{"n_layer": 9, "d_model": 256, "n_head": 6, "n_kv_head": 2, "head_dim": 32, "d_mlp": 1024, "vocab_size": 2048, "activation": "squared_relu", "norm": "layernorm", "norm_place": "pre", "norm_eps": 1e-05, "positions": "learned", "qk_norm": false, "attn_scale": 0.177, "bias": "all", "tie_embeddings": true, "parallel_block": false, "init": "normal", "init_std_qkv": 0.0413, "init_std_o": 0.0513, "init_std_up": 0.0591, "init_std_down": 0.0591, "optimizer": "soap_variant", "lr": 0.00976, "lr_mult_up": 1.01, "lr_head": 0.00703, "grad_clip": 1.0, "warmup_steps": 200, "schedule": "wsd", "decay_fraction": 1.0, "decay_shape": "exp", "final_lr_fraction": 0.0, "batch_tokens": 65536, "seq_len": 2048, "doc_mask": true, "train_tokens": 321100000, "steps": 4900, "dataset": "wikipedia_en"}
Each number is 128 + 32 x the weight over its row's rms, rounded and kept within 0 to 255. Layers, rows and columns count from 0. The size above them is the row's rms in percent of the matrix's.

# layer 3 MLP up, 1024x256, rms 0.0593, rows 968-980, columns 0-127
size [ 78  92 100  96  84  92 100 107 112 105 104 101  99]
[[ 79 142 125 140 125 139 147 105 103 118 121  95 149 187 130 147  88  81 152  78  75  92 121 134 103 157 147 164 108 150 125 145 125 191 162 122 112 155 142  76 104 173 100  94 126 101 110 170 134  73 110 165 131 157 142 113  96 105 100  91 157  99  87 102 173 156 147  98 139 140 138  96 143 106 137  97 165 139 121 172 130 104  78  82 109 171 113  81 119 110 134 110 120 116 124 153 100 134  52 211 138  85 140 163  79  96 151 151 113  87 115 158 120 132 104 128 151 108 143 122 118 123  89 156 176 123 119 169]
 [102 105  65 209 130 113  82  84  89 153 117 149 160  94 138  90 107 149 152  95 166 136  96  73 198 133  93 166 128 146 131 126  79 121 115 177 146 142 142 142  92 168 156  78 117 125 124 103 131  88  70  96  87 141 203 171 145 174  96 152 150 117 128 155 182  92 133  99 163 142 191  94  62 101  35 112 101 183 144 134 111 100  87 135 166 136 142 162 148  96 144 102 147 113 130 175  84  84 155 129 135 151 168 141  83 175 127 136 163 153 135 173 135 122 146 134 125 124  99 161 136 152 163  84  99 162 173  90]
 [162 114 117 106 196 135  66 169 151 110 100 143 186 160 157  87 153 164  87 135  98 128 110  99  99 139 124  83 150 104 128 119 147 128 101 109 100  72  53 123  91 171 209 122 150 136 110 128  95 114  98 149 124  98 178 128 129 145 174 158 138 182  93 126  89  76 155 115  92 212 126 170 154 151  72 119 118  92 142 180 110  41 140 140 147 153 108 110  95  72 121  99 129 138 100 125 175 149  78 133 200 147 160 114 128 140 147 175 101 165 117 129 149 128 114 143  80  30 121 116 162 133 128 105  66 116 150 103]
 [140 172  99  83 163 110 122 114 121 158 109 152 128 157 118 113 117 107 113 141  65 174 143 109 191 152  85  81 157 161 129 155  69 134 157 112 116  66 117 163 126 147 116  56  99  86 145 168 121  87 100 133 134  95 126 173  93 159 117  70 144 175 133  97  61 169 203 126 121 109 131 100  92 136 166 123  71 132  90 104 107 132 100  59 162 135 162  73 143 158 151 153 107 169 129 109 169 156 170 103 124 149  88 134 131 145 127 116 150 151 169  95  78  82 140 160 103 110 153 124 167  74 113  88 158 113 150 153]
 [130 100 153 142 116 113  82 130  80 124  92 126 147  80  72 116 127  88 188 170 129 127 142 116 105 151  77 196 106 145 127 165 114 117  40 145 154 151 142 143  96  86 104 123 115 112 177 121 103  78 165 142 200 138 138 108 106 153 111 156 108 153 106 199  45 161 141 108 153 144  87 118  86 170 124 130 173 100 147  97 166 112 118 146 135 132 172 153 145 144 141 108 121 157 179 159 116 122 129 117 164 138 107  75  84 146 155  33  73  57  82  83 128 108 167 125 107 108 160 173 171 164 131 147 103 161 139 110]
 [ 97 127 140  90 110 138  89  90 115  91 102 141  98 144 150 117 125  88 134 125 162 182 136 205 213 137 104  94 155 142 140 145 130 134 197 141 180 129 124 129 155 109 102  68 143 122 161 100  83 138  99 125  98 135  96 152 123 112 152 148 118 139 124 188 101 183  81 111 137 169 101 128 118 134 160 176 149  65 122 103 164 167  96 112 195 163  98 150 158 110 143 136 119 167 170 141 125 150 117 113  87  94  88 135 132 135 161 162  74  88 165 136 183 177 165 159  92  91 119  92 135 175  91 120 128 101 119 158]
 [126 148  88 144  87 137 147 152  50 115 139 164 163 105 147 171 104 141  52 192  88 155 112 132 131 158 141 160 148 138 115 144 143 147 126 110 128 137 108 120  86 174 170  71 129 120 133 153 163 149  93 106  54  88 140  93 115 115 165 109  88  97 114 118 110 146 155 134 110 131 110 147 117  86 114 152 137 116 136 150 100 169 174 100  73  91 169  80  86 127 172 195 117  69 138 149  65  88  99 175  99 153 126 131 164  96 160 126 136 149 217 132 162 164 138 165 121 146 103 127 145 164  64 132 122 153 131 110]
 [138 116 150 133 171  74 151  49 125  95 124 101 128 148 101 131 114  72 116 185 120 135 186  88 156 138 139 127 180 129  84 105 155 118 162 154 171 112 137 179 200 143 110 112  70 140 140 108 103 169 156 131 130 127 134 160 120 149 106 188 164  78 132 141 184 148  91 108  91 169 119 137  62 133 167  90 170 160 131 105 199  95 131 155 188  76 105 124 110 151  76 123 130 174 135 120  47 144 195 113 128 176 121  93 131 180  88 169 117 135 123 120 140 117 160 106 132  60 119 104 130 138 171 169 116 116 155 150]
 [133 132 147 137 144  71 100 137 129  95 185 152  59 134 167 132 162  76 147 141 173 101 150 165 141 172 107 110 111 145 104 115 154 149 144 156 107 117 143 131 124 165 170 126 155 155  36 114 160 122 108 184 111 111 146 115 100 139 158 175 157 120 121 164 106 148 177 145 127 167  96  76 120 157 165  49 144 125 187  96 190  83 109 207 159 118 110 146 113 159 141 133  86 114 133 151 109 127 114 141 122 145 131 103 168 137  86 124 187 144 162 135 131 121 114 197 174  82 107  80 126  58  72  91 111 126 146  50]
 [158  79 155  80 147  68  83 127 127 135 190 137  73  92  60 121 149 103 175 119  85 134  95  42 125  74 120 121 152 102 195 102 137  36  98 174 100 163 142 151  87 107 126 150 129 140 111 165 164  70  99 135 181 107 129 142 117 121 157 189 173 157  38 134 146 150 178 114 107 108 107 182 136  77  70  95 132 160  71 150 140 115 101 111  87 145 143 142  84 161 115 109 167 171 138  82 148 143 131 160 144 103 127 135 138  98 138 154 129 122 150 114  69 102 107  89 121 116 162 163 140 114 123 167  97 146 138 101]
 [ 63 108 109 190 144  92 159 165 180 153 124 149 133 172 124 123 132 113 117  36  78 161 106 113 138 124 124 127 123 109 140  77 125 175  85 185 166  49  84 174  94 109 157 142 139 138  97 196 189 117 169 115  76 142 163 145 198 159 106 117 108  92 135 196 160  30 164 197 212 142 127 134  84 142 141 160 154 109 144 139 118  78 179 114  98 140 160 130 101 110 104 155 135  92 206 132 155 126 122 127 103 134  80 200 140 179 150 164 148 122 142 148 140 104 134 132  84 106 158  98 116  93 104  97 137 177 129 157]
 [170  77 179  81  95 112 144 115 211 130 145 124 134  76 157 125 141  79 127 154 157 155 155 114 147 117 108 157 132 198 116 197 103 136 108 203 145 137 129 112 137 132 182 110 136 149 127 191 126  79 143  72 141 101 129 190 117 123 151  89 115 157 154  95 134 153 134 120 184  86 184 144 139 167 102 190 144 116 170 124  99  64 118 137 148 126 164 131  99  85 137 176 196  81 110 114 112  85  91 184 126  92 131 109  74  90 147 154 181 124  73 127 187 158 152 154 102  75 127 112 151 100  94  79 176 127 153 147]
 [112 108  91 123 177 160 113 127  73 125 131 180 180 193 159  95  64 124  71 135 161  80 145 142 127 117 169 125 155  98 114 106 119 132 105 136 122 162 159 148 128 137  85 105 129 159  88 101 141 104 119 119 100 138  92 153 122 122  77 108 109 136  68 122 142 139 114 170 143 154 111 180 135 157 118 137 135 113 151 109  67 111 136 132 148 192 159  80 152 182 122 116 149 153 123 114 161  93 187 164  95 112 197 131 198 137 100 121 117 135 114 160 129 168 107 102  88 101 183 158  84  73 142 142  77 123 191 124]]
# layer 3 MLP down (transposed), 1024x256, rms 0.059, rows 968-979, columns 0-127
size [ 82  99 101  96  99  94  97 100  99 100 107  95]
[[127 139  95 111  77 111  78 193 142 140 137 179  86  64 165 132 104 162 106 142  98 129 159 127 104 143 142 112 128  76 158  92 170 108 115  58 106 127 135 190 123  98 178 165 135 130  77  71  84 144 144 171 127 182 157 136 109 134  95 122 170 124 199  95 148  93 112 121  80 158 120 136 194 117 138 141 100 105 157 116 108  46 165 151  99 126  98 131 128 142  98 136 185 105 165  81  95 133 196  96 149 127 165  75 152 111 100 178 166 104 195 143 149  96  69  95 132 142 181 114 195 198 133  73 125 112 179 116]
 [134 202 145  90 154 186  91 143 132 149 176 179  90 152 159 160  96 134 146 113  82 129 133 114 150 136  87 166  94 134 175 177 130 155 145 162 141 112 105 143  86 128  49 104  83 153 179  94 129 140 156 124 162  97  98 134 100 163 123 153 102  96 147 107 160 117 108 120 136 157 116 114 133 145  74 120 157 143 133 113 128 108  93 172 123 101 160 120  99 144 133 113 103  79 148  96 132  92 109  86 177 116  42 177 136 113  75 149 148  76 143 144 138 111 127 123 130 116 143 117 109 161 110 144 153  88 125 155]
 [127 132 147 129 109  78 153  83 105  67 155  84 135  88 124 150 128 140 113 134 104 125 125 148 156 172  95  84 169 139  89 147 150 160 156 160 170  91 133 124 115 119 187  96 100  98 126 136 105 148  67 153  69 104 116 155 129 165 120 160 156 112 128 111  75  83 104 106 145 158 107 178 167 138 131 124 169  90 189  70 151 198 111 115 144 114 130 119  59 148 112 113 143 181 190 104  93 125 194 173 134 101 131 146  80  84 171 126 161 142 113 114 100 132  97 160 170 104  72 141  51  65  95 131 163 104 162 139]
 [104 106  71 196 147  96 101  98 178 142 139 152 103 132 114 157 101 139 154 209 127  43 163  97 162 149 201 111 139 138 102 139 133 115 129 153 118 165  97 130 140 152 138 125 131 199  92 126 161 152 104 128 165 125 107 105 106 159 119 142 108  58 104 122 128 126 167 115  82 198 126 156 115 172  89 148 113 102 152 162 109 146 140 126  86 139 106 148 162 180 113  91 164 137 143  79  60 116 148 165 144 137 181 115 174  45 108 140 163 112  77  71 102  50  84 156 132 135 185 146  88  91 124 157 141 104 188 159]
 [193 197 135 131  77  69 144 121  93 125 115 108 110  99 131 137  93 179 123  85 123 111  88 118 149 103 182 113 196 103 102 112 144  84 154  86 140 140 119 159 164 135 156 117 170 165 127  91  96 144  80 130  96 146 102 128 172 147 118  86 129 144  85 147  87 137 155 113 116 116 111 129 132 130 128 161 108 170  89 125 100 148  77  93  97  78 108 133 127  96 156  67 143 123 151 192 140 143 167 126 130 121 119 175 121  93 105 128 132 117 132 176 102 145 202  70 134 107 119  56 114 146 146 156 130 117 127 112]
 [ 64 153 121 113  83 124  99  65 168 129  66  81  92 142 126 133 126 161 170  93 141 165 143 138 110 159 170 156 104 171 126 134 107  67 145 127  63 109 150 138 138 102 126 103 155 175 157  74  62 153 119 112 144 113 179 174 143  88 156 152 103 149 192 119 134 101 112 108 112 106 152 141 167 141 164 106  83 106 107 147 110 121 175 165 132 148 126 158 142 130 100 108 166 171  43 135 161 121 113 100 165 165 112  92 147 148 128 111 139 243 153 148 136  98  99 112 168 142 167 193 124 208  89 104 174 136 125 153]
 [159 119 122 100 159 159  81 143 119 167 128 150 118 134 149 142 131 105 104 153  85 182 169 130 132 118 114 119 112  99 144  99 106  72 117  94 119 117 157 151 155 133 111  88 109  72 139  91 176 110 136 101  58 143 159  94 135 138 131 134 180 133 117 101 123 153  82 151 144 140 110 116 127 103 149 145 146 120  58 117 182  88 138  94 156 118  74 164 111 141 115 124 154 119 129 127 164 112  98 139  96  94 106 139 141 212 157 132 145 145  67 166 118 141 132 172  66 105 143 157 166 113 178 120 137 145 126 166]
 [154 184  60 167 170 146 108 160 154 113 132 126 137 165 117 132  93 181 152 130  96 205 115 124 188 129 151 103 133  75 138 153  94 108 127 132 136 110 147 120 129 117  97  97 159 153 159 138 126 117 124 108 131 124 180 136 129 160 155  92  59 114 139  79 122 102 123 122  95 115 139 121 140  89 140 139 159 107 104 129 132  93 113 161  26 121  90 137 122 144 159 133 144  49 146 156 127 136 100  83 127 168 104 165 109  89  70 119 103 104 118 154 109 143 110 154  83 151 145 131 143 142 118 108 126 170 159 118]
 [156 107 114 162 113 127 164 137 132 182 121 147 129 171 111 163 160 137 199 136 195  83 126 106 124 110 122 141 125 123  65 171 106 119  82 143  71 159 130 144  80 119 133 136  87 121 113 199 101  88 131 180 117 172  95 143 112 137 141 119 137 146 136 112 109 143 134 102  85 168 186 107 214 120 113 140 176 124 144 134  75 102 117 174 142 124 111 148 149 128 170 159  82 147 162  63 136 106  81  92 122  59  68 118 154 135 144 166  88 145 110 121 104 151 129 178  98  81  55 103 169 170 135 163 102 108 137 147]
 [166 145 104 133 135 104 128 124 121 155 187 130 182  53 182  89 158 124 138 182 161 141 158 148 131 127 105 141  65 138 112 120 149 113 176  72 169 121 173 118 170 146 134  91 146 129 143 116  97 188  75 151 134 115 115 121 135  91 166 148 152 143 146  54 142 216 122 158  89 102  95 164 122 112 117 162 132  99 118  95 114 128 122 167 178 142 159  75 149  86 191 102  51 121 148 161 125 233 167 129  76 112 155 152 122 104 159 111 148  98 173  99 125 107 110  80 119 113 104 105 112 114 143 111 131 107  87  99]
 [157  96 123 109 107 125 114  86 161 164  95  67 136  83 132 183 179 196 128 166 139 156 111 131 108 157 120  70 137 192 102 107 169 117 192 142  95 149 133 113  90 137 151 106 134 142 159 100 190 133 115  94 164 146 144 159 114 126 159 129  85 141 163 128  87 132  87  59 108 112  91  66  97 135 148  84 174 162 170 118 132 158 105 168 117 108 112 124 135 120 134  44  96 129 130 123  93  71 117 182 113 106 138 100 165 118  99 158 116  93 116 119 102 138  91  88 105  88 105 142 118 141 112  49 144 140 170 164]
 [176 136  79 153 140 119 137 148 131 146 134 147 177  78 104 111 105 152 104  62 145 158 144 116 100 102 119 136 109 153  93 144 146 101 105 183  86 172 133 207 155 144 189 163  80 153  68 151 116 150 121 135  91  82 158 160 137 112  89 108 137  93 138 129 138  86 109 212 140 161 165 123 170 131 169 153 151 114 107 118  99  95 159 116 124 142 156 134 110  97 139 131 138 170 150 122 136 163 135  80  79 166 122 123 178  74 149 163  72 149 120 123 173 148 138 132 119 138 110 201 147 119 196 109 140 155 131  82]]